config.yaml
hidden_size: 128
num_key_value_heads: 3
hidden_act: "swiglu"
rope_theta: 10000.0
rope_fraction: 1.0
bias: "none"
init: "normal"
init_std_down: 0.0099
optimizer: "adamw"
beta1: 0.9
weight_decay: 0.051
lr_head: 0.00562
warmup_steps: 358
schedule: "wsd"
batch_tokens: 16384
Each number is 500 + 25 x the weight over its row's rms, rounded and kept within 0 to 999. Layers, rows and columns count from 0. Numbers have three digits each. The size before them is the row's rms in percent of the matrix's.

# gate: layer 4 MLP gate, 320x128, rms 0.125, rows 7-73, columns 64-127
# up: layer 4 MLP up, 320x128, rms 0.114, rows 7-73, columns 64-127
# down: layer 4 MLP down (transposed), 320x128, rms 0.11, rows 7-72, columns 64-127
gate7 092:483478453496494474464496481506512483475514502531496488495482467507521505478491531470525502495462508486510503491480555470500456535544487503500506482525506501472535477451465527547481501455512510
up7 100:489537558508511511528543526492508522494497548482491531476549545561514468521488520496480471491488511553526505530496496481490492489424520497496483484519513497474520483508498475512482477508501490
down7 096:529507464483457492543531518513483479547513459514482503492520508466497522494485457508455516498544452489521496453512444532509518481508534484518445483477478511488509466521509502464513486486504546
gate8 103:492470490521451461493497457515493509449521496475488531488518521496503495457524506544456516483472533567484478520498490492482543526542485501476490525452493501513518518517475506504465478477493481
up8 102:497513501490519478553515477467520489544472490491455492490465488474494506553464508525502486507502492478533511501456490503451514471517527539510465488514517518481487444497466478489477495518436512
down8 100:535480527515484474482458505461505502509506469502489497512514498506505467487506504507470474464501503487525514509499468492500522517507501524536492505492520504547486528481514469531451489525492523
gate9 099:519510536536520539497506516490532520431457483499518544519503499488519481509503553499475503465501501502506429485513561473542552458545475508484512462491489533503529495465510533547526509507516493
up9 092:530498509560477497494518520508536524493488537502509574518480520536478485486455541514458517472521471488507495450475530467494493501500477500526513481530481470514530545454507532493501517501494478
down9 094:484507476484507520506521517508476474466518494476478507514488518495490470518573426514490496548478517513461502499525481532534504450452515476497505521535511523486501510482459483482497491502491523
gate10 106:517486520511496508463512534507492499496548512531458517526525488490483457518525482526526516479537502457535497470519513509493486476549489482506488519496501518473474514481463521478448518473488497
up10 103:513498492530483464489491515512481517502508539502513498555494542479522513507482462467506482516542466505509522517477473499504471526499489490544487527502523505505527493452520524514495483493528493
down10 103:506519538511573487490514517484454470527472473507483454522483445460540518532496526516496471528518520517526516520459449502468489492482497481507487511477533505493495525475509517499488475505549468
gate11 097:502475506464484486520509503497497509506551536487503453524473485536524481518556538517529510509505461497502496477495515452481458490491485485487516515516516504514451496516504490539493502511524466
up11 105:476499563476489520497491536509448473462528538494537512464483508497435480474509511480480492528448474468521496518477513496482510490477479498529518523502519505519537484561470507479443462469471482
down11 106:517514521464495505450512454461508524540473533501527525484520468495463471488503535456495503499490491458484530459464517480495490489495532503502513501489547495464511486534492477504494512477531483
gate12 100:520472479536479504521460509530475500496483476499520545505501514534470495443492519552504537501543505503477538478511507481469478480523493496504457528512502502483506481514474523506528462505479526
up12 099:498519530524551531481492489529488511525529508498425498522492511497516485546514508502500482499488504490543507457461482506453506516493493495478511477505512522513470503511558505470494482506487484
down12 097:492529498529466511536516490466477500450465490517478480458497508477495481470544501511507495496500536502499522489503499502502510520519488475521474492497533488464506498529456470493518499499493511
gate13 108:480511508479491503500529516540475466495504533480495529472540499510511481552452513525456501536502507503517495570477469508537479513584490487462448522507490530565495466490432518478502453473508485
up13 095:519527497525465496492552528518456535526514477512503515482460526493486512480476474491481509489507477473513509474504465536516453531494479499526481486476477492509525509531505494498474453500469547
down13 098:512476518459517515478500522519538524456481455512540511521496498516498480485522523456555518521499450505512523494513541497525523545470521492487489488468499478514517511462487502482512498520468472
gate14 102:464480508513498521516535516497509529480554505487485502498531488519525480501503536519525525508488482478494519525483515442453467489507487456499513495520517502490469537528480459522547510461508471
up14 108:501518494531520499454497507520494525512491486489519513480543561541494478489510490463457479457496500519527467491514514498517518472459496490509523470493493496513492521513525513508514509492504508
down14 103:434499477500463474488517485507496486524532475508533501459490528504531515529491461486469529451512488490477497463521491478514488518467501499522465486482476532458535572522529518516455544492455524
gate15 104:523504503482557484536530503517517535478508483528508467463494508529529462519471539493480565505545517486500492524520505462505476533513496534488512454493513517541523504490510492509483518503534532
up15 103:517511469485516514500470471506508517499503537486463509496509483517491531482493498488529516511530536474512520468516543483507463494517519489512505499499452517508469495534501474547562457550542538
down15 102:525521502480493511523460511430489490506484529481474532543524523445485522472509468535522498521479471517486479531464504482493479524506496544516515492512493501516478479526532466473509494486491492
gate16 093:521481427504481512461477526515498462536479519491555442520535456498543500525487444482501514487514461467540503494534494465502497480549506504480480465469509538523521483486528541504501526509496506
up16 097:492486514529529460449479450488528513523492552559485484495488510483487500513503520489501477531499527505524464500498524510513540563492501491484481500509512520558500506468483521487482528541485477
down16 097:515491472468521493480532466484487495493473469477519478492517452521511516497500480487533487532482474503484457494519509494531529479548469449499507476447537495527477523493522503512516503478518478
gate17 095:499511479502456531557529513503533452466531487492508461490465525482489524496501542505520518498525548472518492453489487488508526519499511511453490503463513488549527451570488482528464475522474531
up17 099:490484558496524473497491493471542530468507489491486449480520536491540517503513531516492510480565504536470523539502491490516504483472497501476525520474514470488528456485507514499466517541477528
down17 100:515467494520457510469503478501456489521513489533520524499524504486525540450521513541509514489501468479516490509444480519519516481508496503571542492499482494529499497515514506484502470496485526
gate18 114:489489462485527523474540542507497507506511478490490510475505509509522503473497490495515554508487482481472478505484513483455504509523500484461522506491539534456489498535496493524498469486512525
up18 105:488492515506541497456520536506465511485522522497537516498538517509520490508496486514488542499514492478486481503485506526493485450513504470517493478523510545515518536475496500471473519459487538
down18 103:515514512459498509480509476468454493504513535484519496522489431475529579488523521488492529519493516491502515479489509508528486476513539538524519527526506501460484528479453492554469535497485515
gate19 095:486451500507492494471493526518509511458533493539536555489518522523497485488511483534522535489502541548475530567466523490506499517472473449487503525489507485530517493493468509478505487502461514
up19 097:507492489494537509527500547484485508527483477515526510495483462447508505499478469468508510536481457482504477533514495527477449500517516473491495502509461492462480516522489514506495502480503509
down19 095:540495482478523530514506508511492504483519492499480516534507472514502548503525479509444500512516486505520447469446485501537484493526504496480525475521528455532507488485471548463464441508534487
gate20 097:503455520520518456488525519502500453485467492534475495485522458495532472448496535506498519537479506538487488485496587458491486472467459511496488461474468494501490468467463510513513518507479482
up20 104:513503488505515503481494469513514477497486524495480513492458517487487525454484533546542478465524508470512496460525498541542518521490547548543473554496520502523507466499506514515461461538497481
down20 105:557513522500497477516492472497488458456509455492535502534524482476511539500529465470555500503512492491530503479500475521574517528487505476492496457472476487488503542451499512471473504492561516
gate21 097:481453484493492506524472542532508460480559491524526466493526502522498503518500524564489504499513523486489513499476474450533542493502522506500502518491516448480505479517514520524529470487474497
up21 103:501520510521417511527481511523481519495546452488495485486520529530472503487505507490480518513483454493498514489474520525467496455507505532480502537486462477480488531477517449443506490490486492
down21 104:493514510512484434492518499484523497511508544502488477536513528503478487509548506541507505525491458513470496459479536504454455478515528509521536515519487510447500519491497499498522523520546523
gate22 115:473473460517527513473512471553510460512518483494484431489537545504530512521524517489458535474524492473495465487505453477495513536483474539501469528483479537527512512526493523488495494457523517
up22 102:505526515450526490474486508475474520485493480489538486481527479532488461490491504497520508453493506464523514513472524507517524492485477493507537463524465499496512543517480495510486522532548495
down22 102:493501474486469505463552494490502474470501471479466522472496503499494517488498572521529473516517510524508470485512510500509474451470501460466516520503498494524487486469483438481532476501525501
gate23 099:479456472525528546457537501517464496520531523499547486482507493500510515494470484521519516486529525500509487467526504488519520545491465470473480499534471483509530507522504491505503498474501481
up23 103:530507468484505504475480495478482502524483519505475471518505463476537453515497503530478524520468514545515500488505445509494468528532490516454472515493515536457477492529501491542466512526554544
down23 100:535481474484503473471489482467460457539496480523501476502496503522504515468473506475548500511490461510473481481526447469474492442455507519498517479516467476498518457520529528440485483473472483
gate24 094:478497467568503501505512496520479511515497474536464501482490488516574480468469488501459512500548497518565465515500461492489489481466512466467467491458510509504489521477520515535482450498522474
up24 100:511504463479545521518535474493455484534463536512472504496455526494510562509506516493522551495513505488542495524491504499535485517521462537533484455497490502517488523507524496516500517513507478
down24 099:466522491519515530507480513469508470473509493490559501533595487544532502539495521479491507489469520497496524500522501528486527551481495472522494516502504483478499478464470502507541502528486535
gate25 105:520456500540501501484516497523491513510456502539492507555486544494524452485505512470505520522518473504455496478501511513492510523497502478480480478487530545519508490495490530507491498506495535
up25 100:513502488522536523526510498472451505473499483514522477513474500464517514501485500481491480480491473516434451492535519505495504482510461461506529468507556492509517521470504489545534484454512497
down25 101:497491438484520526479490501480486431485512490466490481493525513497515554507517478482478539495482558512482495526521512533529501521471493464488524519527530438472449515488526462510541493527508479
gate26 095:514487503531503516532505479539477462501458474529513473523524474481511541525529525527517500495507511522511482509510500477515490477554468519539566463488479457482490503517507506554512523490507568
up26 097:497524514524503480512536471505473462513545552513482463540516513523480502482522508520459516515484515475539485514467512511485492512504507523524489536500494510534481558504522479445489507495505496
down26 099:500505497477516564464508511521500546452476468477529508503491507523521533487481537467506478489512496533533541504508516465447503496507457452476488467531542520488483469511500511511495444506502477
gate27 109:479466477512474461482530471500523479450496491502482506453482544458475502488463560513492511542532501492497476531503515480480554476508453487475499503523505476496495484502473519505514454551487498
up27 102:517503489517489508532520537533479502468479435522497489502467475476509485509450522497529523501540524496511511553484506523487494473544492502509462491482532493486514524496487429511498490495479558
down27 102:487487501501450543522485479478562503516497534477554508545486492505492487484483463474461472492483508489537497452495507462468467496519501512536501516524489558512484542495505506497487511493531451
gate28 106:509474481498493477488532535488475460530542496454528490473523529509509507499521500524483526501477497475518537470510501462484520470510458527491465479450471532501525476548470518533496503510490485
up28 102:489515471489513489469506471480493487485433483512483468480498513493506505470495491519511510472532510520520506501551489516456500482484493488506492484492523477479526518543464473535505461542531522
down28 104:485480547497496532516551463517511484498514478551498482505505506482496513471508447524511434463534506507486500449524489470540508471495529449483475457511476503523474496517510531505480478508482530
gate29 102:514478469487504488448533450489494445478516484468539474470492527522510525454505476496496499544526475471478486465497535453531526547481492497506526481494499495541472504490516536535496487503522495
up29 098:450508510510485499517466489471491457522456468515491557506465471474540469531528553478499498510508493516513517523480495491511505505504524461439535526487479469466495490497456500501484464486472485
down29 101:512511492533562480469502470471484529483532538510518504519502518524504482523495472470521510467507475488498523487491521518453463472483502468439527479533469521504525522478513469480496518478528456
gate30 095:495496510480504499481561502501489484481504483462493497461551513472492516515481449510531497507494530538509461481529527505471489535506460462490474482497499500515513511494484522468461516520525517
up30 093:508491495488458509514548475524495481550501507536488475506502497450516497469516510508530476505499464473514493499501479524499514487481483504517498482527524524541467478449491504521545512525490506
down30 096:529486514458472501493548466530505511491487506437546489466494549471534472507532470490506526517480498489501484513502477506448487473489518490496539504489556491491493493494515516462489494493507474
gate31 094:448507487477465509448514481508529460519529504549539487457470474483506500507471504504518509537508481489503500495460552474502513490514481485484479527517490455491512531509516490516505502476493495
up31 098:500464481511483455512488539526501440469445498504489509551469498513511487500501509523477503516476504523481516474488544480526485490533534589534481480516524513498478487488528511515477451497520493
down31 099:454515537485455487503482511504555493481498459523505447459499476517491501462492508522511497545537490490486491511447475503443530472509498515539520508489509489514485478530528552507550485500486497
gate32 103:495477496467504483451506480527515493468497485495527460504548507512538508497538516505497524473542514530508472479488543498524479495533465522523513497458522515530554521492506530488489510511539511
up32 098:516474535469526454511487502547525547510521465525469503483497500498505519487523494526494499492488491493485510487479531478460491468542514453475485509531526513468501516473494500491535542458512508
down32 099:514527525517525464507508446537515491516504512493518477501489482511506496501523500485530523516467529505541501526507491534467467473489533515463512517474498535522560510502500503471494489540510482
gate33 099:485509476442514486511527539473459492466521491476508457482499479491465508531483549511505548560531509495472505545514494472495501548490507466467470495483484503475486516491497485518514480524525485
up33 096:488508538559500512507511491490473562522508534483521536490513495469506536458535493535538501488473513499558522530491482485516446490479500512544477509523494525483484502507494503509465504469460531
down33 094:523468501524508456484487513554532531516483486505519517545457510529519465516525463510456488447511451449510491463454520512504469509487508471489531494503469477458494497528508508501505513479466458
gate34 096:451484500485532480470506508490509544458498505463481458521486522507497474486506524515499517553513523476506505488470520468488520474539475465494446473486512528505519521497473479519474477492530442
up34 095:543433526495478511517518510509536477494480538496485527530505478521558492497477470538499474541518506522472504503504483471498483470461555553515478487476506506527521467472466486524514487516516507
down34 093:532503481475489496475519497528466489496494522503498452480516477533455487542501470526501527479531470463513528490530515516476505490516516482496508487526475498508494527515534508488525538498473484
gate35 104:536474529475518476476507490500510506469497523487534497518496494508466500482506514488528508511481539504511493498484515474501536519508452501487463464467503532507529493509494514513484480495510465
up35 103:511486483524516473529508470506526486522501470513501452517487480509530478507485490469504477518536469513493489526479527552516525515530516528525522473525491485464535509476521482520490534502507565
down35 102:521509468493457475531551518531505450491512464537477488511481483519466479556477530465508535497450477490479488503499508496511482518493533504500501511512470523516488556535544532503526485484514527
gate36 091:514482442481500520508500442534506457518487480500472438513498518468494525492528489520451521505517483466531487478530481503501501494513514484481509502472465528486472469511538499504499494532493466
up36 100:445528504519500487526497478516485481489512519505469519475509500486514480480524521484482506551469466491515515499547580498533447519473508508508501514511503499506472465496512505490498494480518511
down36 098:520510522520502548472498505504487515514502494512511459510521505442529516529490511520517478518540525471513530541537487478479491495529511484479488526488489474562460493467551480487495530504500488
gate37 102:454497518496530472508513479531499455491519513525482506532511494474573500501504513502488507503476492498501507519478551493468460508495508517480466454462497524491492484489548509504510479450537508
up37 100:521516517494489476479505441499541505508540531501491457550489496488491464459508515546509499483539516513484524482502473540506528474524480484479441531486515531533509506475494511528507506521504469
down37 104:491430503498516517503473498509442510460548489504493486513527500514507517507503524502509467515487514457468490497484472492486516511505500486502487517492508520475475521471494490546496467470470476
gate38 091:477504530532485480483563541508487488497535434470534501511505494543537511470519526490498512495464525502559490514493489518502483496524471505537508513501489498503532512502482541541491507519530532
up38 094:464521500466495503531530506512491503470540551511485524496488475437497477508501506500483519498495504498535481520488557476486488499507462494503527502512506505453491501464484479524497470483550468
down38 097:552534454495442460475521532434544463491487497471516540498456476472523497497476513454518544469475480500496486501512486539489494470488454493522498493514524496504501487484514490498532504517482483
gate39 101:507497496472496529433493519488489481487507520471530521466488512494464472522510493498528521455531508531505509454526488472507501487541479496486468474489472543502513465529485557513527495502542518
up39 097:494497534564508496526499527455530520514524532512470495457512495498513546482518486464528502546466473486484512507457500475501495495474478481512517481474484486492502490469529483484492501467494519
down39 096:506492520472437510515447482543463465484477489554497518449512521492505509496529501474459503506488545480534484490491497519489521505507483516502499464474471494519538510516476532542496463535495484
gate40 101:487497491493497466468505520549540511497552510498468516517498464499538471546536494511476484516483494506538470495532470454510517532539503477515469514488533481522520504475500541492505517462475488
up40 103:490518462466496485485479480505545529492521461476522504554479529545510543521479492490467522531499498532474514502486518499454491488551480547514486478495546504524531539498525509518529540459491507
down40 103:468541514491449484495555515489504526514479515469524509475507535502462482487453527505482514456449461483518509490493521503485492512503500495510519504488487508477476453527503487469527519504525488
gate41 088:498503487502503458539525483495523516454553517508492499509515515515534504511459490506479479442517486504508529528493573510505479557510479530522522489507497467512474510453482537519480515494531495
up41 092:492493485515507473484490508507524471520509527528464503496486519544477482527476507545480479493500490514446547492533499515497506503515522509551547493487506474480459444460471499437479477520444518
down41 091:503521534507504522528529504509408501475501489461536467517520476503490494462482488502525463543526513501471489521521543525507501495491488475482495531540497510485518537510530502523495493473494462
gate42 105:502474448468500533489505498503511509508481481492517493471514469495482487515504500530496505504522509489543492492568514486504532453526459474477495481529513531474498525505429527520483487499475493
up42 104:499491513497494536478514537536506527484511484474549518513530463506455479472479493490507498499489518532492504428533498489474474478487546563537537549495481474528534456472475522487480529503490527
down42 102:471483498511527497508476521544488536495499524490489526500490532524474513507553536456496503522526517494478502537520563507474513527529453493488497533543496499461489469485498464514507496499487514
gate43 096:511445503518504503511523498510522429492508505496502506492532543510503520499493546516506525502523447495434492487497549502476519479528501519497493496543523481503502521497494530527547488469529485
up43 103:475521479504460509496499529519486512484533510507493489539535524514425495515479472499495492496517510485512554491445496480524468540533517494487542537500481520453513483519569517498474485485494481
down43 100:485481545446457560523522455494505466525490499528485493529507441502446507510512514495495488507536488510489533508483519481524497533538511491494508514505513484496494477553498561525527449478492485
gate44 091:481485496472486485479497483480505493486473496538502482519535489557488535527475522482495562469529575561483496506523500499505465540502480540540550448474502497498495486499503483502496512545554482
up44 092:488494536506514493506495496491504533489433520569556477505479471523503482478474533532477518519491529547487513531497509496504491448480483478487493519514513503490524479499511461488543468478529485
down44 094:494489480470462515483478479529477505518584465435491527483518554511454507492517488479508489509499484476518450473485478469529504501506533490510474513502465462488485486526476494485498525469466473
gate45 093:507473498482516487494520464514525506475497498449491491496520459495494484461474540501441519537496553504542489500491524491474520465498512434519468494455493545487496540500474520529506524471527495
up45 095:506495514501498566499537490488546504521534516466477494479500500484446487488520462518475504462517526509493469487523479485524510489489496472494468521483484510492528516510513524495523503530491480
down45 095:540469510479454514532519533520506494505501535539502509508500495509513489522479492426518517513531500494517465480453495502484463544525508538531539498482472479464496514513495526516492491493539503
gate46 106:507476459498498501527501523554483529502467487536479475521491501524532486531486511521472562516495543473503457520481488511523510483547508516467467463481513540501488461505497502470513492497534501
up46 103:490496510557531483494474491503552502501490499532492504515567478494532458477482472521490518543465549482540487477518500499479455525493490499465457503472485514512513498522504490477501521469521482
down46 103:466464488472488483496473480491507429485504496511519479499503518533486486490506472472462487476501495502550538506508502505553516470509487508526499514489484512512483481492496540471460482496507458
gate47 105:482450476526531479505550507506504524508488495524479464494482502515541505519518528505490498472469441488504458462504520513517479530482552508472518472509482523484505465484495514551441501524556525
up47 098:494470535473506497524499531474472523463513493514498485512504419540504476483494523508507498559504506488479510480468520542525459500498466476472496453550499479484524495509458484528482498481544497
down47 099:495482526501487533525505505502487544493521489496495508498545548527501492514533487523451500523497532522474487539512507525543503540526543490482467526532455507519474480499489476513502520502484550
gate48 101:510498462526437543513499463532466526515519515527504471517525484513502494466524546518501523468517461479493481507518483441523492495494460539498502525507550497498508476503534511544512508498527514
up48 097:492525464486501483528497508538446527476478480526535491491466528485468498527497543508483489523538507508531506510537479521538523500529508523516480491493495505503538481486512520456526459492496509
down48 100:447506479517491474519462496490460498476493513477511507523469500506462517467527495498455542512519487495467503486484538446480513519538497537536490521543490521524489521471531483490511539516472514
gate49 105:517482501469526495519527459518505492498513510490493397541507531532507522475490532494484507500521498468515502480538487491520525511545485502463495502511517525449519495522511519489504487522568466
up49 102:519502494525498513531508426510495502518497466480479508517516457510487502498459523466502500520455496500505474502504504498467522522471492520523492531485524480505521476529479521532525493501480497
down49 103:516484541481554497516522433496553539518505479509507503515524468525513496534479512513495472475488487493505513487491475505522537511459528563514489523489475554474524511522506519529467486484468526
gate50 094:525488454479502513486522504540471508477486505520532486533448498521476495533493477524497537466516469518509546523520521481519460501517465478508500469484455491504523504549481480466498524536487499
up50 097:514473501497466559515519493560484508553508464508507498496474521521492475522499516495496491482541487459480506469486498511472488483484489521520493517544521509512515488493443515497494522481530533
down50 097:506548498484508532498548509425527501492508474540518567430506534475511500467493535485502509511502498509493501493534495520531538543486440487482496470482484529478528518495537516506442494498506504
gate51 102:485491479511502475487467541533508507484543530502502511483496503529491478502521479527499530531505482511470511504503495464487510475477517530483516460473488470492474450497515497507507496455504488
up51 098:500498481550471493519508466464508530521547455474459489491529518535501487446463529513435516508512457475532448495514497533500484482468470492510492499525538501486521514473512530510530486510501499
down51 097:513515519511478483502531526547477530451489493529492510534486533505486466509493567486488478522481501518523499493497489480529517518500488505527474496527494508478515537487515478492450455472550524
gate52 105:512498483501545493509532524502499473493507492535498472541530511479555472474516495513510506513478509529461472533538518491463467501483475468474503445469465501513471469522487492501486476478503483
up52 102:485501579501522481499532518508507452515481522526491503500506484513522512493537543486505474504466478460488458479480555487476457462511510451487521474507509468497536502474507498497487538478486459
down52 104:488487536493510524473509551494478541507484480531469544485523505459481517489470485490496506486498494488552566508482493504519532517486510535498498491588495464496505486521493519525476476502482488
gate53 101:481492446499499501444519505524527488499521541511500504483536489501546460463509527516487532491544524532496554516512441489475482538492512513451522489513480488497468461448453512551473516521525556
up53 097:488499528500484536479499483531524464520531481503538491513543460494473469510545498481541508483502459541459459492480514475492520528515530471497487549533477508523505554533518557516500509500511482
down53 099:518500479469536529501507479475472525491489506514474541515477495439557486532457507522473485473520498498491456498528496515501517449435469512486460449471501500483516525494521523490466449516476510
gate54 109:523460486491541497462494500496533510470481550514468489448535475498532449505511525474520535495523485516493443494496539499483517538497501521526513486519458521521546513481518481488523510526519496
up54 099:489526513495481470518505519497486519488521521493555498486487467494502498527541537515455512478484506507524480486478533519480528516543515509502487529495537521545509518440487522522514465452494507
down54 100:534499481452557533505494471535484521469544437512506474520527459497479519492483500533497507541513534496515478497537481491537491463495513479441483494544543536489488536524515489459478485490524483
gate55 094:535475517477556472498491521516541464487471468513510445505489492508513510468539534560476489496537520506518483447519539485492487480524518525442492527466510476467527481499494466539522485540551478
up55 099:463500509562471493464454516485508488480553500464486490505519487547514528512463511493500480482483489494477515519501541487537496506470500518470522464521484495522473530504469495534547458494518442
down55 099:547510526513479469474470522498514470494526505551467487543488498557490476495439496535515527530485522511512490517477455502517575520491524462550518519483491481543447506531517527496481476527491510
gate56 105:531470479478480482516515470504474431475494532535487511507504475479521496511497580493488533493513527489476492456487516463523523509516515531498470532493508525485567475492508528530506458463515511
up56 100:526503447470484543466493508512463498429475483531536512456491519503481504514474529499502526470500508514500521499478460478522511504519530533486518523525540455482485481507484459524489480475496548
down56 102:454557512509495484519490513535490514486510530437490510505500531477485518499543540505518496471487538514512546531445514487459478511521515485479510492516521437497479490520506472456516531525517513
gate57 094:486481499488474528529544543536493523487501501509451503489484497532513478494493518518491531480519494547527511498543519511518445520492467504524534442535514513553491523502509491500499481466521478
up57 095:486461517471519465497551484475508492500543513495476518535492495513494515506454471572540485478481501495453487487473506518480478521459497510474455519538498493483496547512453489482469552497517489
down57 097:504506515518539523462500518535520509474532524464516452538518492507478507483503511526519523476492484494457512483527495508487512511497480491525492559504499535497424500528517534575509507498499459
gate58 103:510484456464472512440523472528509523540519469492506480488507483552487485504465513497506522496506501468545442490493483474509508461525478468505431487469514507496497501478481493514509485521499516
up58 101:512486526540502473529472525480537537500478489500493531529517500480512491497522473503461475513464475504485495515479444531504485565465520530493525479485471469529503545494517523493490498535467508
down58 100:474466489512488502503477550549540549510525524508501489478507491532518485548501468491530508516502497505480474480516442517512493508446519540500452450480468506503528515496477492565488464519512515
gate59 104:514440510525518502471525505520507514498519496482507518462522494532510486500503518504524502455507533526505504469470517471553466519497488485474505455466458496519487478519477513515442538467493545
up59 103:523514497501454457525467491535503487482474466542500473543500467503502509509473506456506500481523486504499544495506531529499506478484520512518519534521538486504526513467545456497522478540555519
down59 101:475454493493492506442569487532486500505520528506518504498507491540505457511450480459489512508543466485485502511487523491496535486469487481521492514519467524515458477506514539503480488504495498
gate60 111:489460490510477504513508495528479508501504523499482471494470500504466508510500523555496517492502530522518480450527521468494527485559466460526449495492491541466496512465485550495467502495478482
up60 109:517492474518513470484448475493490449490491473506492486478527544481510492499475486499534514537496494510506494492498478490480557482525506490497517467473540491466449496549460490542504495500498468
down60 107:543510478515498475492469514464478484484450472534468498504521528514544497504464502457519489486486482465499481486516484514499501492507479481472511520527496498555513527509486479510530526513484518
gate61 094:506475489459523494524481520513502502486468450569522535500487480521506510533476503501553500499508513522484477548491493475530531518498489508531520519522487466478508496477494513550453481504503530
up61 103:497492516521540516493518467509532501530525542460460484566538500484483512500537500504475510511504507514446503473518506501503527432504481511502501489494549510530499445497549522482507552514540473
down61 102:487510473508524469498490527514508468489498502482496523525543489543511539484469484508536518526549514511491501511513478495511524548518520481518539491486506501490502478513465461546463500519487495
gate62 101:512503457479465534508507535472502507503526482474481483524530481496508486502495530499496532528456466502544477482537471479478490467491487494491457505473469535480472511477511532467506525494488445
up62 101:478511524528536486460474501497501505508525490507491502512450514543505493515544498501532458522530508479491549486536522518487468526463506515531555524506483446475521494480515520480488463522524456
down62 100:486522516478503509487458485491548535520507514507465533497508438484552534496499540528526504516518481526476556498510508474506483520492485534507435502515495495501511511536503519477516507495539460
gate63 110:476487505508503469456504453564527459467515499471490497510501482492507443508540503502506494530471469498517491529520510462452526517537524514480500481467492542487496478494481522515498501506508442
up63 101:468484510499507523506480535485489513542487489498535552509479509492473516476473465496514521498512508509485445492470500479487485512500480520533490498496499481498555570521497543496507477466506521
down63 102:494519481482535503501503521516537480491514464527500546466492472518495477491513520485506516500494472503490483519534502536465523502507525494501494544558480461505444509520492566479516529481544436
gate64 091:554501525497498518517492493515487494478506485521524543536556536525527504536494506533462525483480528513474499503526492478544471534494483519501534515511484465479505491499527509501510499562455528
up64 099:488490493512508510480481499483513460500483506561498486493473459527496533449485515493491486485539524443505488424484559496533516462489524503508511466523521495499540521512522490514486489499532489
down64 099:523495461472481483507492496543472472528476507501478544456502519422468525544500485487465521484525481545499527536539476497506484486507496509516484512483509502515512491517484492509531530485563494
gate65 103:529495503511530511472496529499514492521506519482479460493483492512504494520512503533482530472534499505485479540531463498476525474508520510489471502501493538492468457495476480493486502543528502
up65 106:553491512452482532473502536489491493505533507528483553486534499514439479512499474493509487442491498536497510474473500503460504522516458455520515526535520523546508522510489514481504508490522467
down65 106:450452491482469477492480520516518503528476498487507525546456522505515466524490489469487483473574535513514501493485498487481518504517494498506517492453516505529488538472505442491474508498517489
gate66 100:477482527534531480502542539494532480486507517508492536501493570523501509512490499576514521454522515519492515515504479500514500469545481496510474524486542441540466511506477536471515494507511528
up66 098:523480499480488538482489516505506459539528525528550478476494487465463498466478485503556522541469535527519498517505474499503471449515470481501511486508495490504471553551514483475536501505492519
down66 099:475491477474479496535482488453467520505508476478489492519537511498532505538555497531495523547504528488497468526496524490503490526486477505534508472480475521507505493485461454500484530533531517
gate67 105:498479461516517501509519510537488504486480490516487490533484468503554481515515477499530522528488504479488494498516515493521514468508455491482497510463528512487530455485477502467538497489529533
up67 098:489465499505509492521472500518504583446513459514468479528482455484549525497489500500505524481489510521521494522479521481538454457484540512503514491536522484524487519461501514554486552467527483
down67 100:480477452481509453529530553521526476493472479522467569522475502492498498526485508493531491504489483471523447439504516507523484494496454503483489514500531487495487499563463556488522488480510533
gate68 105:505442495484532517494518491500566502518508514484498524491530508483476454497492515523522518522476527513510461481520516505538485511508465492470498447516518488535493462484456504474475537493505461
up68 097:501472521544541501510511460490473533469450484518482499528453538502524528499510518509454536471519516502532512488475574500562514494498502525511510495488485494485523498504488534512482478470483537
down68 100:494525511492512455499477494539516517489460485502477460520489491524475495504492494488475472472500477498513513479467510479459534478563474462494478532496510497493538519496533528504484514465497486
gate69 085:501505474492491494547555537470509496481468487567494489495480484476537429535497511517481539529474454490460479527519494508500470502463481512480493469518493479477474488561469434469518512463509525
up69 092:527519459492477539489509495506499479532526486473516517480512550493500454487474523495505473489524493500483480467506479512534534534483533480545466520508511523519502538483526518512497482502539508
down69 092:473511517552520496468472489530503526494445509540520490487483475512470534532508483530544497550495539508494530517519537489481478477509482501449482512503518505510479475490506500489520486479493518
gate70 098:532479486459512547471527486506460489492437497484493508529493513489473489490507527452553521525491501498541434509495499488512530504538491490486473529452492506477503486558459480489504490538473511
up70 097:511504479461492513505480513511455427506515543538509508498452490469508501500517510479512497509509489465511515497490484550514519496505510493515526518514534494520487470497498502469475478482467496
down70 096:512515471511525488455494549498501527506516488495496514497538514543490509539472485508473531479486515482483541488495502505483509457503467549527519461541501506516501520497506507486522513501503548
gate71 099:519507500515525458475494475502537539480514469533547464515467479548476484472519527535507529523520502496495436483566513511491537497477503506501447506478519491496510532468474512534528473497519513
up71 095:463467494496481498512523474519492501488466498502486530524517518507478480492508517545509500506484547505521490484524505476502542474558487515508461467472499481510491480462516542466503515473494501
down71 097:481504511476498513511501494517499524428577484520529478507497476498483516536531525491520482524551471522521465493517546487511531498475512511477482464462529476475517503477523510510469498533529484
gate72 102:546468540520544509468525498475530521479509508500492468485487498505552510527512523529512488508533502504498487508511534479496534505464476477528538464489479497483488477492482505521480521549498486
up72 102:508491513451542512496535467543505536515536513515473474543510477516495511487558491523481492492527525507470465519507527535498467500466488521487524515499492525486513452465498510510505536538502472
down72 105:511500499454509531507495511504490506476516501528482468478539463522478513514523452489515501537466503517472499509452508473511503507513513526502504468488518484486437467481514568466503476472455483
gate73 107:501488483523526468492545506507502482482539467517509502499476459494531489497542533536466523517490445478522493475531525463471487492514506508459493480513498521463526501490528497521529488447545470
up73 100:479468505494529462519482521465497526499497494480469469504478489476515459486528471504493510481470499445568540490539540462507447504539499506537501518479460525468497496502531491496505522498532527